Each number is 128 + 32 x the weight over its row's rms, rounded and kept within 0 to 255. Layers, rows and columns count from 0. Numbers have three digits each. The size before them is the row's rms in percent of the matrix's.

# up: layer 4 MLP up, 704x128, rms 0.0802, rows 485-519, columns 0-127
# down: layer 4 MLP down (transposed), 704x128, rms 0.105, rows 485-519, columns 0-127
# gate: layer 4 MLP gate, 704x128, rms 0.0902, rows 486-520, columns 0-127
up485 113:105129100132127165125163092129079154203126110090132168151130090118109126113123066113130123129159120144142177110116089119124122138147113137121118116143157114126088081098128074120098182097090165154193118119107152154124116152132154113105098103098138137146120159079126136107178198075154102102145176061146179183066161159053171158127129116117046152142145151106114223147119169117147174124200
down485 112:149129075138174130160138165090177087093166172071098200164068156126110147178068155110161154149132166130151120120161161120090149100199129115127165136090075086128142177133146107150112126123094105139101094172093094106105119070151118152151163137065153135161151152115093118155082110126164101103119124118109189121070141182100084119116146153070162129108075155143154107083151116113171076135178
gate486 106:119096183140049215099169084097074130135133113132100080143111130099107098112114170240118114158135108153117143165085116150121107159110139085119144100156158149101127109110125178154106130090111106111125122169114203164143130080132129097149084158182076132118146159202152096123116107094179083121076162103112077115138092138098130095148169126113183119116155146120110100155155145070135094130088
up486 103:158185146134080118140167135103117160133125186135126152106085173165166096136141199110146175126125153154125080142130174092043177086134181110123180095157159159149097146137154200193124083115094060090131148082116129124142100149125142140142155173154177109160174104128151161112139169198198115107147116141169140127109077137115112113126134194121078094114144150127159139080107116095134116090140
down486 104:166148079063139113082200145115158216172135142157105054105118133130117122186170116106121173131152146146111082114110108144140099087175100134158071184128162130106131107138076129116129173116151140131112129122150152100086161195156096156126170085133079135083186130125151081113109151151086148125143118137089050136119191115067129199128138125150172169094133130130145113112121188127148149102118
gate487 090:144124128137147142168189112138142130111115108108128088166138097115083147126113147201123102098199138159110179104082132137185113103150100119203158133148103203131141122109200150143150141097178097108156098050080086109194123108121151174149117113156118158083122086149183111140129178174134134065120159145089168104106099165161159111081108125170154099152117126156062145115165143144130177089143
up487 098:110078129152131089159117105063154132120134101094132187067090162148138150155030108128186107153099074096109122127129163096106121140165117142138112162107065096115177049192129147113106173076159093103146129118127149125176099104123179139100137113091120103062069116102083134128167115097093124131112162131084134160161209148067092123143140095137127119102163067127133108125164130138146153152135
down487 098:194108168133145166156079158114099152098141112119086158127139158112118100139096196114100102095127072190129087131144085092111130163166093141138150118107085138165121119114143138049107168179063132171126030145110146194141142093199139044142120089146124136141131166152133163125123163164139104068110139168148114142148142094136130116119100130135139066117130150154145127186196141143128148160169
gate488 098:125152145143097075045099147142112130137121223132077106135090117109104152134124132160158100120110128163185132130095125114113106134121166162098161092129096109078178143134161109118112086119056122150082102161167167139156137202125172123118132160098137153104145126098111042078150151120099153125134086108104100069176069165153163098197107167148138132081146126136080072083138125104082147121153
up488 105:118090125150059115129141133167163149113150127092112231150114105122155141146122134143168075075125149063083198141075149128053140126178127121091088128154136101159135152138124196139100092094201075108124127130127104154140190127130108141160129081086137165180121157101109117103109083147078110114154180160168131158128143163137116150124122180145116119125069198160103135115129112123153063116102
down488 106:138098087128117111113123105154099117219179087143158113147177144112139092069135152168110064104184141090140141159133145128166152120133107172124143109167097091142081093077126143113125145082076147135135148176179128140110118169138150119140115111176108065217156144122156150167121146116121143114138114083180153084215142193122112122084143098162114128094154132076137097125116097202070129133096
gate489 104:130200173121081089084145136102118152085043161128099122119117129103104088162100111149093139120107172161132122047164156192177115098162129086122139109149168122139123134107126159131080120043134179146157118148107139093178134172141086175112085169150169158144126158112054131090132211057139123170092119128142171101187163116127122125086092099143127116132131132129161117141139162120111156147099
up489 102:172087117171094148165142116140139132151172041050168091182117126130098149137130085092123117154172096074170203111123153085126179145113089201125179109099132148187113088168132085148138144090133161119095121203127117154155132079123102163155105118158105087098115155116148142132133074121142098138162127109120075133140095082130157101125127118103140086146055139137131212129140155085154129131140
down489 104:105101120109136115102170148158120135099105158134117092112103159108098119125133104129107183147098117102109047176100105181122142161165088075116139122111105129102157142155124092216125187069166037140120063141144144110171077146143101144162137110141117136168112118125175125140170154146191121118123121136134126162114109095195172164140090114079146113140132061130085138190076058089152099123169
gate490 102:179120145135099116120073164178144120162170185147112144186120143165099108121148115175131073181047125129081111066111121125077071105142105101077167124138092101096160101127139137205183142122084134174136123152169121144106095103131145145129125146112152111149141160159150097121194153098150126129117064123178110142228107147085128121106143084100109117141110135177113174134076147163126168087120
up490 112:106070079153086167151174083105112140151126184085114144084137083107142151135137101153134104113118043134165129119146148112214134083095195077117141129163114148138177085098101096179089137139127115129121135181157189128085133083136166135152110116109111123159109193091174109160120109107146108102110175117130080133132111118107145156175167158100187138143133202092137143150099135145139044127092
down490 110:116115126101104084145108135124102144098139165138121148097143116092115129137063173081125162096144134181139145124200128086076155144122113085161125125123142146139083117098129156182107136091140088109153147012095080135079151109201063102173171086124130151129134109114156137114091145084133173123126078113079141126077162177145080115151128151059080104114126165133167102166135143112103151149202
gate491 094:110158131113171106079103071149116114187141121162130098095085135110085114116101123112116182097143105102146173089122174127106112141122162112063165076193091127132127162144135135122150067044139161159138121119146104078126149165163128135148091171147161149132129069097105102120047135126148143131105057130123177105115109119118123195054111096161114121147100126115077070087053146095124155127162
up491 093:121166109129158162132077123208096090090042086149156113126110100129137098183180162113172129075133164122159120128173110130107166093052129119116144088074136187139135121187125117128110079137111141171132136092115074085132102131138145146124166080207192089163131130115119162137090082167156140148159113140074138100112097125134108133086115130106174134110122119134132104082082110173180166169166
down491 096:160108081137077136148062143156151124063115166141128129178117090078098134079116158148148100150179141137192128165087140153058178143167155163121134113129146098134119093110133162080089153117080100107165111065119138110112122132123133129142184080080171121115139109166095153132197088098120151095056095070100162111142111102132161121151147179119144133053175163176128121139117181081108126148105
gate492 097:143125177124173197071152111079107131103215098145112137108114128181108102098133146139142043134182164127148096112154143119087045148123147156158161097145118133131140170135095139136105128169042177142139144140138175133154152129147144124117148152115102112098180071105188102128161143097099156146194168119095128054108111139150111125127100194157144116151161111078139127140073170099103154114150
up492 089:191070153110190123099111127076114108125131096144134120154161165178126135113114156072107084103091136158139110202163101066157080119073116141183131109162158075146121152129096158083175102145096077144121149131077156127136094113103151145168100097097094114169174105102186101184181113155147177130179141182169152135081140103149160160111103166142163151148100095113140119154123110183159146083147
down492 093:138111162126156144113106097079139142121168151076198063116095134164205161186171141174164131140166140102125118129083075118123138103125146175158129099149113104131127102160166064145142132191111173050128165136093092067145114199056127141166145176131141140100119101106120122122168135134088154124161141177155133139116098118141159087045179117100089120158143126109123104162124089126168102146159
gate493 104:115120169154117200104134088099119085141135111114099117144157096109111129153183111140133150196104111191161154166147126157133125103125085110141189118148101158111074153145130085182110161144098069122123102136092165069092140161141168182157113164144079101101144129083146079107095108041126140080101130123126201133137097117106126200108206094097127126145111138114122090137050087102130167123115
up493 104:199107137120115128212068115126116099148122071103132105198162079147106096080118129099116139072117121132158107145112158139135179173081126108180131056119141134149110109089096125171063149131110107105137112161106127103195111108167172120165083120123149113096109147118155115097121087106122152166107109159163185123071123146163103105070121215110129196140115070101164178105120145149117130117143
down493 107:082102130139086137126155113153110097098112078131134119132177160088158119114220161124130083131119155099077106146124120171126063151140150131129113149106150111142131126067128087144171169124095094168116082127140106087192184125058103170082164077072135149143125182125090154113142110142089158107106202112060081144166102101124097124129228089131132123145144146082118087125090138142106142107128
gate494 094:127117123160121058143162100183130135108151122126080093137164207146102133110080142125077164109067140152184108092122105074134157073088145121172122122144082193134152126116054167174142128132140123124147108061161120093212114127150092042133159086111133134104148100107141152070108144128116144171129107086110154092133125132076105113113101137134140144166117064076084127119144125178107176141124
up494 096:083112101124174111179154112139134122111165110148157145102200132118131119109129092158109166166073107082188076118129112076119185093122133164158123192149083169148136083108112178148131147124124115121160166122152072122123121116095116076076165067199174142140105155056133145198140141124100115100134136108132180104122081129122149144080121111085175119070181131099083134107156131181115160092165
down494 102:147158120125106088151127073135138123151141120152134103217132087157180107088149123191106087106120142098108120125209147149122123152124139141178167182070100104140123082090153109118132134110082127061167205129084094155083130144082152139097043110175106087153150107098132118158195101137106151084131140141119149175106141121175120134141091114127185151160113201143146185122156128103152138095128
gate495 109:167115137156181071087096123157123118105098150129115067098099090136096084118106159125133151153138145159128121125097041119151121126091140112133081140138081127112153092137096108168127119102147130127097142052120176125144154128187117121115120116132054158100171094197167141049089162094136090112101077159100085117074131106139132090129071202119154070120104095124196080148126117136133186143144
up495 096:134073148181133078096144085225114165082106110115145117115112143153133129085145144113143152144120129094143143117161073096150090127096163125087099130101177107152134181134078116154153111100155086126101130114129152163122139089123125140085152115116099189142137201152200151153102121173133127124058095164182069203112124115114148158118161098051126123154095178123171119120109072128179127088098
down495 099:059058122081127120134123130115111141183142199149138158077133110137151124109153102111090119137143110121139107140085205188139162152092169141072121136059129083138052157113101138134158129118147156125195121151120123095107193155125096101143116126044101155127089180105120101113096173159061121142072141175147108138110084113118151129109092129166119138085116075093120144104150134068105122075132
gate496 098:154069159089073074054092151099083071125135155105100187063102110151120134124127142079130085109118220119161133103133135128083117123038106128123126156114156116119109131161115060121163110116128098136153137075131188127178114113121109142097159134169163092127135085136131077121104125095125079148140099172195087171133125126069112104171121163146103163127113137123169140144084138121070108086139
up496 098:144104108246085118127148173113161115080143140154129171158112159082114099168164149124128134129132127162123150131079142135116209148171149147137169119131104123132143124164142147087107138113086163119129080124115123138098176114136119173133139145142185118166100120203141131165110135168140137128150108166096150146095110070080179140089119095134206105140161078105117130157116146180076122240156
down496 099:135131180141136160105141187168166126112115175151100130148142178088081139144157152150124133105111152076158062128136153128125105114110193129154141140097100141147120173135090137105118130175132145192102157142079156177145163143174067053127136168115125159118114109102145114150132071086161164151094113144084109180143082081135052111069085098173183092197143098135100131117071110142082148111118
gate497 107:125126119126119070103135126114123079139142146154146087142096163141129158100157186129124167067115161105158188106132104079048118121093082150088139156220112162169118080097151159118132118094152097101139103114133182152093158135158107169159119135137144195044119106091100141140075102123119124129104115140181122116129123129120083159130128130200102118083165192151140083165114145189109095186088
up497 106:155202127109147083087147168166109171154073163097124103079132112146112102168122126145159139152076106153109182143164068112103122113161113099154110087175173123092104131118149085172163134162094131125094152082148171095105140142116129151176139119171144102130102152178215163088149095114088160109084103130096121154115150100129176124117140150131125120112117173125127109152161060131104159058022
down497 102:179111094118129160154143088165145092091131082152142141073164108066141156134125132092137110072133124135202111164199112164112125127133133108121119161198172143082131130130129163096118089141148097165177139127109130089145133102103136144159148167181132137147095139111153151170134154205144143169152142106104196136099136152106090091092119127101113061229097088080134161086156117148188080105153
gate498 089:130070135100136198103124123103130108123134135102108097162187090115178058110125184082096151128147122183086117175165155158144103162178123125164165112204133129121087119146177130074129112171123186134149146069137087177121138176127147138087110124140132095100193162101150155083107168135123148114156173085109158089095065113146125106105118157204072121095119101105155111116160119092133174143151
up498 095:111070157131164138095089102070111099070185145124099149074162130157086141103152120104172115090141128109126165095148139075086080142133115155119139082129064142122088114180129176112089107130163109153152105115112186161173116122145141144184164118055149112130190105117159183070090130166089135195106100126117176109147118135155133139143109160130086097170194087054124142109127137112085111108157
down498 088:124098099094145142118103115131139094127161170109194063100075134102152096124173158108146121193110135165043083142121105160174128129179081133169114082137139193123127121118140103071160141137130115065148121107129119149095137131052116112079126145118102128092156245119113123127133160097116114089129150126095144145073097134156157147094174179161116197157094119177127149084158154129108114099111
gate499 097:099129070104123171151137082108119142089102102116091140120147073113125082124146151125081180120121104146090179133142151088169099184133102111190132145141164128149101102130113113128073158180129102108150109114189125197128158113091129126109072187070025166116147184137125101081127135031144154128166125186140119125060085132080124129125152098151121165166118124133132091131110151117083119122112
up499 102:161132134106143088109080173144141059100169191125143146112130090074138107083091128165095150167167096174120036093115119150142143120120150080152126089082182090112113144152149099135084136178068135151169108187090145113173131137147134122100141055104099101134119165074135171089191152091185132092119143131158138120108145134125148104113138135114093115140114175120112154130167114119063143081052
down499 106:136062159126158145109139127165136102143095155086098144103138159097116174120144125093099133117139129159155172189137138134162107056157127124144141117141083114149156185082133095109110181097078099147155060140111138118095143087093121131130164147131164085168145153170113071115060133124141127064150123056118152174084117210089070152133125129118149165141139146196136167113105147135183049157112
gate500 099:153182216114102084093164178145145101109214063140121097144116102140115114099103104174110136131102127098088150152126129138165120114163093116112086114136108130180102140139090139103102040159132137127130122153170082135155059174132142159114094223079138112121145118131088133110062091131130145109142156086111073101119166098121080115099143126164071110175088157085149151139144131120089169098121
up500 104:151165085155151115073134133177169144155175073139117173153119127103126136159164164152103121125140080116124125133125112139127116106103170176119166140201079088137149159079074164173108163129117122125162118123148093095158154123130188051110101132121112123096077132155197113185164153081162223093144105199133176178134098108056123100087144096114110159148146144144098152172129121110120120121104
down500 102:172150126089132110136117126131137166098111116153132111125122203136114169098207091104162119139172129131125200106167113074162116167144107171094142139149123120120097137144122158129078078173096184154150080197133125083106097122150154153102172153119160096088114154097115153180102098155129122170173148149119098076142078071141152167141141110179101177133100171182191095081080117154129192108112
gate501 111:201181159116058116149165120139064135187129129132099134117123178135136140084134101124092113144114165150140138108140153108134093182133181146106186117085138094120080169138130125167151108083088102175131094170141072133176082071146139125107057094100128063144167121105109121138118117111134121156112086081173074085157168181087172106102163168094078148169114133115104168087129152127093160131119
up501 102:105092112146114102100137178137126162068087130106140128150148099114108119192133090141116068098117076121131109140187109029148158125147115101138144143156108111073133093126148181119118166154136124169164141157156092119103113140147135078169117018154090128136136146130134097150075072127088072091097188127135176110131080080156143147123085170123136188139106062137105090100145114111113136097078
down501 101:133093141112104142185148078154105109097126105123103092138110109176131114096137204129108106110151096171162072159137121130128090132119154185139103130160115087122104153073117137129142172164163130130146178185205194127102187101112104095122159083100106141056135164178148153142139170133109151118111090117153087077161152169136107074102116132074135127121145026097163140100171098129125086082151
gate502 103:166102127078151101167130156181115141188108106130149119088147152146121156151118158122079106148157154089118115120117145128064083121096086071097167136152162134126083125165141110153105159080117108180136117096124141125146211151133099161145089111153167121194109125136156058109098145145121178146146114082173107176198120161157080134077125108138131137114129097178087140151054170127143156159221
up502 098:122130119188132129102115133151140151135104115115126158183102104101126147118097127120137145124130127142091139146045148197156147094088142091139148120116212136151125130122184094076108122123080185090083103207098130128113132092109164132119068103145041112094117118088065117139189122095123124100139196170111157157079124146115142115185204152066154129165136102106159147093131138081127094089130
down502 104:093145160059169126130084157082127091156113141095113135059076145103101142151088147136163085095127178153073168143108171107085150139146120152114072088129108118131100131102158056162076095106163127159140107187086081100100136102158171147125126131138080105151082151108161138103079158137177142089180105085137086162128113141162147116103104107087147118181091209115138109120093120107132201115105
gate503 098:161117119096051131077144118081161103177108107147086106103140104193128190101147124141130086175132121148115037030160130070132100109102108146098100140128123093129130129139120079130091136142075151117145119128122073145150211083135119153060132205132120144098105130155163137157128152120096129162133116070127102109150171105119082140129102082114131145110122091121167172165114186111129152086163
up503 098:095145142082121123090132153084102150131200143087139127162091148108100126134100131119160104110231205092123162189165076128067125164115140137058151185077141146143159113137108126140110133189149125161114091138161098085151141106121177136152189132124206164135086163146097105116137102162110091136190188132149115128104188162133092095094126119113109139103103151163124126135112155106099156103081
down503 099:157156102128073110142152154050143180106137115096082135139178114129104148119138107066145082172120114079110099113111183130111117115183167167115137171108202179109146109156146152149137162111143129228139096155106136144110119084175151107058105142129125142117109141165089125147143088170154136050095085116160143134211192092106131164139175127131184092140125128128109144139081104106146097115138
gate504 105:176144181148108105109134143174084104114075137097120079123112175114097128132126133131099167169117107105151080126153091112108130093130064125096092152127136173096110127064142156107158106191096042156158137118123064112170051141092187086075145155158153141093125166134212106130152100166136146140096122146122102110142082150098103153117135158180136161168177104151142069085119104092099141091115
up504 098:105134129154128086105121140167063160147131061145155191099119110078174174134135126123168135144102132202077152170138105114182130100151169086077180135093134115109100090142099153150101032078139111138105140141099173139113110147121153070162140097136127102149075151177168109163059119146081156170149141169129148121065135149104121093129168126108118162146140101077071127098150141169130159120082
down504 097:107078107136171135168126128145082167116125123082119165149094100121130135137162144183108165128137149178135171124184157147119070157139098201146176151068084149134127136135121095145189088154134153150170124153119175106084161109134142173150142178145114099072189113131097189131118133059135098056107129073164130118103126110169150168141075158093099092145149081103112053111110120154120069145109
gate505 105:174130177111120103146178146152068109112098102113139133132151122109142115121148173156149090170117159092054127166093090208169125115122148088177183133131133158133146104155158131071114087102142108154080074081130115121069134142192160159102120153122134101123135122213113090131100092143168096214125148133124185135128154105179149142150095131105105161118070131158135123165164104081172152160077
up505 103:113180138121154184128131103170092117148123103125099095143105119148120160170151109096122155089156116138166176112077145099188105104098148095141161147113139097209073097127105084107140126155091117103175129169105187201146119141135115145147185153151066097165165113090106087103136138089146182124103142131096145073180116100100174147077191124091087158161174122134078142058080122100127104120158
down505 103:077151147110126113110086147107160103193141086151106121174147129129125136212099130166182078109112111107160215104117151070143120147158125138098090046214131119107130112095121110159103119122114125103154154099130124150101160150092133117099150141106117163102161123089078134081160175133154195149180146210107119120103103165093115117116100123163143131076157110146137157147082142126063124198115
gate506 095:124107123104118128133151132112116132166091146095144143099088167130107133121162097164135157134111180106126114149129136088073130162126123133134123118164149126094208128170077097131065166188100109103147068110194170149057158119192088129080117196140148107184080140149187133120176143087128065139130110170127120142123092169138107133102171127113120134074096142088050142110117137087091105169056
up506 094:149133091155161108157131069111115088103112177158099127095119145124127151126129065131111158075163142103125160143128138148176134155161103101118102102224134182167134088076157171104161193208156164117080143139102117169083131104135101189123181120110085160125101143125106141113152106080128068109126124157147090103137083100137143131135207080138128106098088106083110158129089131176171115108189
down506 101:116132153160148100148103169130141113135129132097188130132140123107143132147138117154159144174084126163134131147152157094089119084047153139092149137108128125101177043135127143096154059113124116137068139111153125130168081086055130091111090185111128103154133151154080100089190070211103094139148146094127135106064109159125109181067119142104089110105138134131100176159084111176177136190128
gate507 101:132121118126162118089180070082102085079165145146143130083140128171149134098194118129162155155112130159087053105184078127103143116064177146155190097072082145124150180142105113113116058102110111120075116098142074071094194095131103146108146105115119113056156113085111126126122125097118175141141132140062129089181128106125165136114082190099141133125097139142167137113137136151095152110097
up507 098:149055093139142113107092136128147151170168068104150137102111123138130099121111150108112152099172078135122122124113128167123075161206050122170134107085129134145075145137098066143165119115156137109168114125129184207092128099168086117099107133126095104119138142085136111094120202136154124072143161135169108098153129181123109146186137059109106106143092118126162149057175153076145074150164
down507 104:071126073095153136136145103176143141161197142098113108074133132159077115078126124096148091063133118178119056170164161105127081149097088082178118176128128133100129119089123131094119138141113191087166146133155095121166078177124121108176137160122146171105148116106136160136139167106077140142091108106125141116141089230100127147061133143147168074139123127166180160109149163103167173127123
gate508 105:083086184165104186109170137112124142159175142135125070178098170122091100125103110153159112173117136121116089098076153115088137103101085132121137132105076158074110092138141164090028122140130042115140098174116098081094081122144096181088136167128139121174139132128153147125131152093122053147053165102113154133208130145161117104116148144153123154110123150143120142183138154102174104148127
up508 106:170092146168126115088159111168077149097116140121103076130113116075126140118101178099164098125124128196164097137168148125150095071062120144105109070143131108176099089061111124131106118090107054095149145161178135156156101123191140122122147135127158172148134124133108142128139088063209128123083152186139134142185060108126129129051105166125082125156140117083132114101102072108134142093123
down508 109:165117141132106112099124135127150149145138103147142129193158098160114097178146155127216106096145084137120142128147146141139164146058111141126111132126154073056125187142075098168093124129065090105113090134118112070147111124144160102130221138139097149121145116087174103100135121054122135124163150112140132135147103089090128152110091137166219149037128133142129145145183077076156131096101
gate509 098:129120155130154090123173131088127124173149171155173150089086171108160122129167106106127108086172150140113095148083108090136132146123164089163186150102066102106133068091076127086156123131155144117175156122089088175126133136169141100086108078145134088062090070119134074180109201120114125166130117153085165166148117138114141124227159107150108143091139064096102111150165119090145112159164
up509 097:125115110103076100168149151185142091106087102082133077139138086181115153138124104118157124175200136082115119114126100168113107152174148154135109115079167174119160141119115182201131137101157132193151135104145106127136055082167120161153123093157132064103116155096113108187169140184071118169143117177156046100127088125149136116130138092135075118129047155128126107149114130154108149153165
down509 092:116124113128119149160100153075092106101154106116110169108114133081074152104171190145104103119132169157121078154106156066105062132146118090156168140135116073177123185120082082090118119114084147144133088106181076161068174089109078125086127198136144122115196131124107105162096191115142129116152107071129167125105124101070127148143137134131170128156172143134144088078098172055129139121107
gate510 102:106080177117130113119138091083112169125122131109114095170106145151087126073104141196085155103140154126100128097076101063132115158129173136087139178151117158132142134195105097067083093107156125129030101118106139162193114114135110101108111073128182160120135125137111132097142207129126128138092139176125118079107129089165138133049106095097145087109168132174183101126169120119114111129063
up510 101:142115117129127114090109169104151100123155084180136146164107115068127119115151141170151114167172147108093199094075229145130161116120170124068150170163102111180156120143105161113117153139086139140131094110106185104122088112159084171155067114122106071203136111156144124146150121048155121046163093133158111140118108089159081115116121102135154102092102132099148116136069137122118126156188
down510 104:096121160160105151164124111176145125080095139198175083106210076120151138149155168140084171120126123139083096120142129149103137148082162089109188106138112141083192126070169114157125135127123117133130089112103140150141133191160101139113109116143160132168108079097060077128117143117100122067101091189177197138109134138166148130158116152166081125152140117141073095090100158127131079109198
gate511 099:108124142129117091067142077144095085126111105131092150089166090153133132090122105131183125078076129185113132094119077101128107181151078119151173151137146114133106138117085102160204108102081122174105078108166148157119133116166183060101110156147106115108188172124168122062143111096097107096115120122104183050119072160154171135150120178122104153071119106092127106120083080140104150154156
up511 105:155130120116124147146149183170142183113103146085157081176087144077075102141110173127081191157180131188155109146132140138126121153078187124056168176094117126104188105077121182169135122118139189116140139127109095118127183123155073150149135096118092125114091116227148146129087152143127112114160170091105071168147136108128095153124114105148156110131136114093128129137162150171143192091088
down511 095:133164160132078171149150185102155162119072155154106114157127148118043173145077165132131151112095135159147112139163168119113172095059169101106103114047119109061138142115105163208116109139133158161129171154137114093163099127159118123137168092135128066164047124176135129120118125138114186171124126135127100153161182106098067154150113141142152148126159126080129127158183142100134179095161
gate512 095:174117104127130129106155080140116177155058184152130086187103194192132115103149144145104078151084167132183068093112109082107130153101119147101122110180109070122122091072173085185138137103111165113157157158144142110129088181137185176115149071146119146108121119066123135097174135117117100150107173107130198144127101134135189176168122147101081111138111137109127084111181126140132123093106
up512 104:121167192139141109133220092157105092119157137181144169086051073123128053107172110173093202147164131147149142087111122174121133116148117144161140141076099104119102128083076099111089113201130143113104158134154101101096164150113093136094104137086116132134133139092167178167101179127145124090064119146121169162141141114180137108123163186100130101108125124150159113062137097107173140140113
down512 103:127106135167129118119135110122093188134161101127177148128157142162184160175092151093148154140171117055145195122140138117102157129108129141140122077180131177129136169171157098083119161150145158094089124113077059208123125189099180115189110118147120107135087123174152109054165108082108095148126145125071159121111171108131109081118118115187137125141137205156143144196138133130119081118128
gate513 097:193157128119176059139172082118136117112147173087119101133049111154120095079133133102112108191153188068148091105107086138137099106116187150091164135169127144124157094108124146098108127177075096107093140061176181204171170139131155145154126137153133148100180139095146125138149090118129117143159134141108143104161161167156142089125140143073132077178166150139191115123080158134113135095151
up513 104:118116127137167072147118100140144186098120137170131108083147130141131118143163122175126134127149160081150139100112106156075137115189136131111099130113160098160114141048126117173179122145156132120074101087128156143205084124150131057155173101132189133189124114145104157117142109153135117151141121159116153163072159076112091120130091181071112153122136171074131134130054090194151161196192
down513 103:146141084152120135072143175093104182157103104207157158150121079138107141125145071154123120069194168130158133111139137140191155107099079097125134115114109121127195159171087079122158088156163166147168127173088132101140108108186121140201120067102082097125101146102095113095172119123081115154088161108111077092109145114126147126114081111159180077140112106127090122127130141075082174090128
gate514 102:137141152119141123135127136075100118134158141156076117100143117176055090157148119145147092149034085133131106088137082111099083169182082079131119080138154108138118059128115161119119179139131103146150075124154137179142153044143109150179101081103074139131136135091132162128177179085137109142128156169119130142172129147096107196101184137091156126136082085181111124087099151182116137159138
up514 095:146172179119128158138107122112101119112089101129143106158156104186134127154210104191118097111118100153162126102165094132124089129079119113133174041089185157106098077162160120201096174118164112159131133091153105133101078161159112134140095144136150120126158119125140129130148123068129106107101198147139138137168091115171135182132152031153122151122088151172071167143127096062170123122098
down514 097:162148141093175089131116117157134149136130086146130154091153102103140110178134142091082149118148141152112171124166084098073112102180144110125125085144111145152137065077166112135173167108167092147144132094077099124111124105169148161170103175120102173184156194123179165183113155069144097169108121131138057059091161155150121140169096156099121059136136112063131163129112075148184115118159
gate515 097:157135088109145101081145117119088089098150152067119150114133116178090107114128166142094122105087147134111155137104138143134127086151169129095089123161067149131165115126065130106127136119086177106099132119054185139122154126138217205146138172135121121137163127154140093057157074095076081099128115072152115128204193121123122121089120097112097075178086074145147108149123161119110127115070
up515 095:123153145116101143208164144169169130134181131170112122131112159096095141121154170107154097154151178119126173109217168098118137125133126126177078143164148165118211082094136110105152156119108098145101089097101113117109111172067117104075078131064152145089119149115116141151103199094158105109112136110144156136110046153126142152150102130162178121150149149143150207147150157162092078145173
down515 094:121147128121063120101130108131146119074135140126150073111106153181148118122089167132150165187162126170095151122156092177096184121141121096210157162092139131144110103131070076174081167152102121178149079106169100180131077101163062144106132131124135125077113026116138110121174159083150122150169124166143151140152120140109108123101160067116122145140138104074142119104179112125080181148152
gate516 090:168125166065143132118104163135143157097162173127138151104084148189104139118105115140106107102131193120113066139114105207087085124106109153159094108028136094141169190107121097131139062122082115153146121147129159138145146086152112143147089094074090116110161143076094084134190136096157095177133140156184175074163076116176144159138080161141111118122166180142127153146147154106132126143131
up516 090:083094120142131095105132093112088107119112077082111177175128168134142112125090138141166157109164090145117131153073111099122146171099112125089125121137070086110109146131157158101225118117138113150148129149163088129133100154145117117113181145120149149105150136094101107126121094173128165100139118119096144091065189204207087157063052104176149100117179060178129064114142138138106119152148
down516 095:127213184123112149079137088178131174177051185086092073176097127158138118136143081110097155125196116158110119139172106121079138096119078135119130105103164090104132157097124144137135193154167156127103149126129124137099152135100185154070130135107114146101102153108150098173123114175157071093118125131080143183101121100144098057127112126094064110166131134099139126123137068178169141114105
gate517 107:106157156091091129082137144120162142182145151083101113151111156120134101084142169130143108099086075169128104103136117137151135109149116104108096127182190099122124150083067102140093102101118128132139129111131178118103144138164102135061142039117138194124132109106082152078073181072085068141150188139134144118092117147112122178115174108144109120121200136098131054191168091078122140154098
up517 105:146162093129154188112144114143200068108188120142115149096104126152083076176132133142139133048126154183150185142107134199136139130172110162137157070122137123165154164083154162114157156165148173073130094115129107151110150135080205107092107193135097153100178164120121147167117113124136173106183093097105150080174096159105138134118117127111179100163109136179121152095137142168112094093118
down517 104:126101108124171080192111141159067103092136077114126103104161172139116154139118135088091143167182162085119123103127156108117068124110126154174182135123118153143135112184148139127196114141077133188121151147121095143098095108178104088146059101138103045123172096104180119135113103099112163077127079082122081099145162128179095075107159163142085129174102096094116165072141162132151162133125
gate518 106:186105161176076107163156121134094127117146118140097130069177183194121110174143179171181175125111107122159142078111173105111098113128117150099164094144114151142105172127102115113125163081109075136111117110147098086191087100108136115135118124087084138104212161120153098116105097132119082176145114139152139089193117171066129156137150028134136158159119080127131158098141161152172108131109
up518 104:076129129077172113146123171099163120186200112108141148151107161092141124108149142175104063144137092136046162099180089141131122132120115095125151118120129105137178121121124175203083114128205140161181122116142110128138112144145123085146138119145169139197135088114146098151094124127126087118180167127169163124137153101095061171164075083122090155138159142151144099146060105143167164187093
down518 102:143133094147153089174097117146107060114103159068128166129145149073113124135108119150130160099178096096086157137086160162112088104127123150068127164129106137132101146098173142174153118102117128192124075111107147120085147131238064109149124132082091107048100095107104147180058106093150129148136136112147129105160129174085108176115161144117156141072151091114110179149130122105101102069100
gate519 096:149090131105135106123137073063067133179123146164103079102114145164107129133159112159178093110132182079124152156125111130115080149139058129199128103142128107132098145072100134112177084125087109132110099101156146096104107159152138129131138120166132094041164161090114157125149087100134130075121077095065110123173164108177168114127154182141114059086133165169188192145139133159158136128119
up519 091:180185156145132161059109127087131147079127135137115068161195075174132117100059137114127094165130129182127186129125115168092106102093157120073172128195103136175128131206143114065061101141134125143120110129167160127118052090084140142088098070094125148119181071150139160132146155134135133119131083125161146111100105103128170146164121148121103135146100144107153126113144105148084089080152
down519 092:118111135158171052145105119086073128141138153057119115144090098118204144132114085145123104154110148131131133108044124145121101194100080167185113135098102092164115081165169104074172078122114155110062108101091119122115106170054143089139154140114120198089167096072133163088132069151111123108146094116144142109111080106145177103125150146155147086107141122140124127122171147155132147171095
gate520 113:124124091111146134094135064109114144111193172089059136100121119129059068118121144090117136167116099175172139107156223153151121108114154131112115154151103180093134140126115096114113129164148186139105117093095125137170139135116134144105153159061105178079173094122157129089077135136148135116159136119066131148144093141062144175095102145121121121146118131090126052095099179133093215124180